Each number is 128 + 32 x the weight over its row's rms, rounded and kept within 0 to 255. Layers, rows and columns count from 0. Numbers have three digits each. The size before them is the row's rms in percent of the matrix's.

# o: layer 8 attention output (transposed), 256x160, rms 0.168, rows 237-255, columns 0-39
# v: layer 8 attention value, 256x160, rms 0.181, rows 238-255, columns 0-39
# gate: layer 8 MLP gate, 448x160, rms 0.17, rows 0-34, columns 0-39
# up: layer 8 MLP up, 448x160, rms 0.174, rows 0-33, columns 0-39
# down: layer 8 MLP down (transposed), 448x160, rms 0.175, rows 0-33, columns 0-39
o237 095:146082128092095096069104161072145092140114082126094142132115093146147122093103135176106081148165144129108140103113162152
v238 087:117137193123221124101118115118151131124158109151117167112171127096150092142098115109156144136128123091150204058132160136
o238 089:125149096144149170114158117136134110183160123159153142192150156130114140165119110105146107146153120103124095123105123134
v239 094:100118139112090110080145124205114099120124149095159061126119166127116124112104090101102138114094105176117087117123152162
o239 095:164141087145145113118091144083132088133121045167090133163106096122116083096146132188106160113116118139104116124159068131
v240 096:208147121128123090128154092108118190133122154135132120147146088093149135123128129138053126176130156094131110127128154108
o240 095:146093195142147211158187082132153107165133143118114082141083112083131153133106179117159105087148113157064140115138127087
v241 100:133133142122101125096172132152191097162104142108189171186116132176173107114077084179111145144140144153161068105070174122
o241 101:120114119142113129054065165089132108129111120087151124132094144197111125092122126116098085174145152134185146091207136132
v242 092:107143139124133179128150139064180146148099119105140177158144138088118113137102177109121093080123092141137127143097171181
o242 093:139125142095142127101097202119127124099102049144156088091143139144185158162102152167099090125157146098138107115096140175
v243 097:158165117070175140125123112087089145132095165155052219173110158111084195176139138097058137101100130122101056122138069127
o243 101:115116137122125143166055124105081085102162162110157161082099112139149107122200135140174111127143113134099138111146065164
v244 095:162146177134117133070135192111128136117087079135179139089157153121096135154110121118213046163125166166125142118150126080
o244 097:139121128102156124145148126122062145151101085166104124125195162167114170129136134152140128136156166114100159172194102132
v245 107:076185131117152128179112130107103102106116113104141110138102151100127157082137163126091107116177135129185120133127160078
o245 104:086166188138115072065104167181127138099172155072137123133113183110168185118112141130192138117102139117075064132025125149
v246 091:066126126129153136129179113110198148119117109084123160116109153149132131094095090154140089162100110085151114188107154160
o246 094:076100128081146092140117128111123118154098108102122096124142100173131192128101153127100109103069117159144135093161139102
v247 105:096184152135139124130183136085095170095166102131132090142136127109129131130129097152105103074089170117116094112084122136
o247 103:126139190101105160137121104109109111142144109061153028149131131110126113130104097138116123074128148104092112108099125131
v248 094:132138095141178097120089111198137162117071188155135105149060103091156128149148150174154091116101118110098102189128148099
o248 094:086060125152106149169147159194134160139162086164093146092111156108181143103105108147207118153080115156101149124123108097
v249 097:099165133094183142160130158157110151113070182148152166155094156196164111157090142143130178158108204112090119110123110137
o249 099:156121086153124122115115089129186142198135195095163167086154108061133124127159109074126137079068119114109140129118078120
v250 100:069173145088085132136127158154135100181202118157144059052150160137112159120088126076138181086112125132110142174087147184
o250 102:162103129184157095101112158121030140102124074121121115182157124115086108107169119132154116180074105082192164108111164131
v251 109:152101164167154170137136134172144103115100136086115160139131062100168143191124120093061105138187120125126167060137114110
o251 104:144121136107121135153146093134155148125178170105104079097136111083089115161092166184129160123091172086157161102119182120
v252 100:000146131124124121113107184107113066120132126132091172059139158113094081128141103149156135115121051129140083124133165112
o252 106:107126148097134091096226104117133122183111135113142139114178141154041083127120121124133131088132143105155112096138140116
v253 094:114169104104114179097139143086193103063161161156154129180102156107136144064078163140158102129089214110141079098077137077
o253 093:126119031102117149143081154174137117125129170109104127083167128124130125114102109153132111144140080144105103070113141120
v254 103:147069138123140095154144134097103118125171126118134071134094102114053120167169054148082115114163113169144145215089147112
o254 101:154129166148103161111124129120102097124146143133129114128145134157124139091113234109075189096139097061142139102163174148
v255 093:159113099123075121089133100162136070132178194075179064126180124082178153095135147154153135141089169126131138125121092196
o255 096:162144110164113142063084147138142143078085095180096120118125099117117178160091106155162161145106111149118147143116155096
gate0 107:158080113156159128140091165119114098170145108099145187121124122111107106104196151122076071177108150106138066128165114104
up0 113:139082109099143105150144144180158137178147054098154130115090096139131092150133151135150160101059139132128106152126113156
down0 100:184125137108083120115129130077131084141115131139182105118110147129179125152120146142130142060121100118163105154106109099
gate1 100:070093138169078161139139158088110140141135140104140148105153168035161131157133059121157134192102118093142106109124082198
up1 098:091125148126146082118153160094104093147169132143203117139093101129082111057116098105116172091081148101152131154164111117
down1 102:108107128126140114193153165154217138094083144108145178119099110160150164185110177135153073139133147081074034138155053127
gate2 098:142103099099165130136115194122129105071109208133130119184151189105109150181070127149115074169178204145142149085159149118
up2 097:080107105108124197063171137136138073096112068108137123084122088157147109135092088147164106136119045096138091151101087075
down2 095:182111091132128094169117132168125148118137157074140095152084083126092147146130120089110123144147148132106124131104099107
gate3 093:118135095066121199126130123083116130160078132158109135133155095133104120172113140158109240152146063181163124119124120146
up3 091:181144147177127112144124173142163122091172096099148106113112203132140150134160195146128108087083144102138141137082123128
down3 094:060165117114140126108095078095115138157107121122095089196129152153193115102077158086076172111148144129141149130156104107
gate4 103:075171084165141134127105180106145125106136127136105148119103194137122140159191128142180084081148089149097135095158087110
up4 100:123147127167169161140105126093100134148109115189128159107134156101153129106160107164190100099111117160114095108052070065
down4 096:174117173102115077131125125082128119113143115103155131138136084113155130087167127123108112158080144146091077106212123142
gate5 095:080127132119160172070176166143168167142175125155208096138114190089078143149133137172098130105086122109125060093104130117
up5 092:107068162107099166131113131136120152137149144103127094072175166097089071117128136140101160117146130104165120158098061135
down5 098:080076108078136169151140171106156075135118124133088142148144133130179171153130166136128106088197133127110138093164162133
gate6 104:121173118123186166087077140100122156052179140139116146132122124121166116139150096157076149112137128142193190056168099183
up6 097:139115141095144179178159135125131151159129174125035131111165153075192135075089123126156107125117128135109161163086098130
down6 104:178127151119105121153194090150053148122112137148128111172167105112116187172086093181099113081139130151119120154165112111
gate7 104:123146134111209165140137135220132150166080143180117132162130139106098095126106130129152132113134125070169101140138189140
up7 107:149137125133198128117159123166146123107140128154146099141106137201106099134179150130156175113121129161110145067131097133
down7 104:113109103112127133138124130102099156122141087123212138156142141103105161129157134187148121057151150121181162114150108121
gate8 113:196084110088139144151162104129146140094125120122159127149092134172055155139113131124183178134102131121128139143167102133
up8 109:187111184122040120216148079133145133109127142078114149118098131036090101104139095147157151128118071126105096130135114112
down8 101:155156136178188135151136066122088111090118139122170139138191140090075122123129141130134127212193108184123156160104121112
gate9 101:117210114139139175130122158073107167091137091127125166138150159151072101124158133110146151081079141105158117140143115166
up9 107:096114129139072146173178154137170082154108191120104133121100139188151113170113099117114154118151150119154123087126164127
down9 107:157133146123148170121110164141137135166117095140093130130104128134144170111103103160115148144177174125109093113148164145
gate10 103:118157113130166147185104097148164083143132163110112054124128094101137152132087191101109165125153119138101139109145147157
up10 101:201171143151146126150135123133151122120070127127104072131160164101097136010114078179170113092118147099103136156128156158
down10 096:070119145146122185124123121166136094174162130153156163115145157113107121150054168133114159109120185102106186141141154153
gate11 099:174108128148138099082090154082149088072120113155157098087144130104090123106111095087080142109226127153125111112145141144
up11 096:123114127106182130138156145157142131177084175110149135175131143131112102109104145160089171164085123194153150187111138092
down11 097:131124101134189107123143135139113141134091103115141071087110153150129149176106062103107117144109184115139179110171111125
gate12 097:101110165081093131100148160088150113105119104147125123123113142169104128082083103092123100188184137148151147128149115151
up12 100:135122096137162055118158191097117168076134137148169129155170148194128150101140150155089098176078161118149125125171188122
down12 100:177196073125163123104141140106116082119232119099147132140098189131113119125052124131127056133105140140154145144144129100
gate13 100:046125131107075179120120143105105155153119116162105130145125130062147162125214101099097106123105166149137142139151140194
up13 106:182074097122134181155075124088112194136092128105136147119088125138158134126155082204151141154138128084149062112168131090
down13 101:137175105083150141098124130122149101131143164184137140125164126129140122134134171113161140177184124075064133106115125103
gate14 095:101099118150088121146146096129131161117146108179130160108147125137119104075133156135085180112132075181116153025123151130
up14 096:176110129134128130105187085195102124052130087152082232106164096098103124107176143122170119123086095117146132107143100154
down14 097:172145090116170099152122106141112149127095132087114111082099116130111133113157138172095101127115141136115113108164157192
gate15 105:129129102128169147146084103142165105117085106141094077138135155113165131132133114118141125079163114158163098165157183140
up15 109:126067054104075117127119129128151164118182162113079097150070122132122153090105120149137091132125154140099173106110134123
down15 100:148128130094116086106126123118096175124112134073111136120102076082145122130128139152091141144161149126124084155092096102
gate16 096:119141097124084130179140197181155142119127155122173110100062079133155097169168164063163137119165157145113137092090153098
up16 098:157103141187091089138128202152142128201176164158146135136107178176120083155123107089146160173130089123129110109062131161
down16 100:112106126125118182098114151165125103079130059106138187109093111151133100109136052109151106126087175139193111136135083125
gate17 096:108105144171144098088121156128139158141213118131136145131089133179132141127142169158125194098123159069127117125198150119
up17 100:117059158164132171136072150115126143147128171146135144113038153130121118082158117135099141129140158098132115139114084151
down17 101:135115132106066123112132122101092125168141103100132177109065112131123088108202168124112111161129149132118167095075123130
gate18 102:192096092149143115097149161107106069096119102124127101164110147122147139147122157153158113136124193125132138072115165125
up18 097:120047102135154121098151134180080130140117110151156109105102164098081108134184082136132076132155114131136143206134187098
down18 102:087140125091104124127098131138111077155133139126096162167123176136121076203134178164134175154141128104112138149131128097
gate19 096:174108131101163167104132137147123104097102067124137119179153096149073085148099113083131124100094096115142093160148166071
up19 094:098097095131075085131166095118110127079139149168113126106147081124162138125115172110141126138124105152073097111165095154
down19 099:071140099131100166203115109131134126114130138126120141150109153141104158066124155137096100070099070176120116143149100013
gate20 105:130094192184143148177098127099121118103134142102123118138191112150140068120154158111091102137194158102157170139102122061
up20 105:121117136109134110017081160113131169114133086111153120140121096105118145165114120075100109143119159101098120100150075155
down20 102:149107178140069122111150160141176145122133112151143080109085122064131162139127156149111153120099152107110083135068172087
gate21 093:136072104135170121126087152123117143102133129109081124126225122133166132141141081169127143153105086188157109079151147157
up21 090:162184151134161102106086057153141123088129123166136185176085089184120103145146086089152133137163140080105132154182081140
down21 093:123123110148122155125121104115170113120186147123135050157114092089112080105085140151128104138098112160102101095124115153
gate22 100:182140140122080130169102142129141121154146130118126101164130184152119047062117058187140094075089146085184138099101106167
up22 104:080140119131107146138105132079099167091134104176121078182127169087076086182156139156119166114136095095156129120170124172
down22 095:141132174141116097063134126148093087120178118130160166093131120150128135175115129107140168142160165138163181149139124157
gate23 097:137103146124107160123139164107111188165174093130107138105031142163102106104127125163133042074151131152162131128091139146
up23 104:056156125161116108130161148113135149197103126087148173027102132116078075117180095107137069155126154140159115113090164091
down23 098:164145154110110091128141142149177130161101120118142176114158104114112166098089111184180136130130157124118106135142172150
gate24 103:115168092123155110150165120150115156107096143126143122116180092158129134108065115156147139099151117127116097089148110151
up24 106:184069176120133106145192126109117104075123133127106127126151130111123096141110152130083158157105125102104110134152157135
down24 101:179108149132141178130120100115132089072094131110117110113161120123113085102091081135152170115118118091199091186095126070
gate25 113:172096128104184144128147117121162116108102170142073131133180117125065097089095140053106094097174115127140080192115126110
up25 107:108147133136144129126158139122128139125080148142062142082176080123120157101147119150079132072087172116121126123138136099
down25 111:132151194131091116155107140123084121156173122134120077137100142085158127122127147129143187108097111101108055110122109125
gate26 101:183094191186118122140098119196137144160132127136154181141120095125140184093136103109080038116171113196120099158156109144
up26 105:066195137184118114164144093130120125126130127100146089127115114109149059152130108140143151124040120141092122090170091100
down26 104:080159135127169105115153167100086091170113156155105134117078104123104130093139185134117157152087084091098149174072186128
gate27 097:168082149139103194090107105171122101112163162119138116105117083134151078161103125172117122177116167179075130174105118110
up27 094:109087090130114133092123137086124112148165156092138103112181140189091121172141121113090121213138123088131096143141101105
down27 095:151143131125147113155177109133137163149095060072118205115211129138204174132133088133082120145156115143160102094136146135
gate28 102:176121095162092137183132106066178116158112142131186102172176118128124133144159050143083138120144155118161162160142139155
up28 096:095118103120132099088135176129094169137098148097088096105133134103175101117131142106164188046180084087104117155090086086
down28 108:112157177109121127188158088099131123077085135123111189120140106096101064108132082138092144113138165151080122115088106119
gate29 093:115149144120129094124170150082201121131127134189138101044142165161051119149152117082117133132189131158178095122212156159
up29 094:126189121057086116168189119123088098095105068127103098164146141111082135118124143165128136174145094105118178133163123049
down29 095:129148097087105153074107114109154080148154139140099105129131085124124103127169140179139122098101129170110112174149092191
gate30 107:174120137117128150142138064166086127148137098096148104148095115167101089052123120088136135090074121073143103071081177141
up30 106:143091080137043156096171134179130160188124131079123160184082077150124128103111123098159152151105198134120148127092150134
down30 098:097081104123153138132175106103111118073142138159117148109059100143138100097035149124138121133147130115106127148100140153
gate31 098:045134080080141142100127161087099139047121113143089137139145185110112134144165157117152146131093159107109150145106185124
up31 101:097131199105168123131150134062086157155141122096187085087081179136090152111116151143147158144110114083124102130122119091
down31 102:161170116146146162185166123097136145093120110104150132141036167111086182184131106092105148143130145161106158084145140110
gate32 100:119085137136148135150147176120119131177132130161113168157049133087067104160137162189182149130131136155086144101088100174
up32 096:120120167065080161103169103129108158059195127238127121099176116120115122155108128119118091134111171147121159225160160170
down32 098:171109144111112089121131154095080071193181105137176157134157116130141172110101166113116154111168154111154165106121128107
gate33 103:047190210130096112164131157152100091119141163106166121106125130171131105125075102144071109126132130144143094155123139151
up33 108:181138101143102119097036166155115167175124146144095157137129132179140187155138158119103077136130135111143092167115091101
down33 106:097137126099168207130109089171137104114092134207093138185126098108145158116118108144114075166126103110155123112136152181
gate34 100:182080066156181064105118113130119157069084148200111130174173141178109159120147075166101117112120083177112135127144148148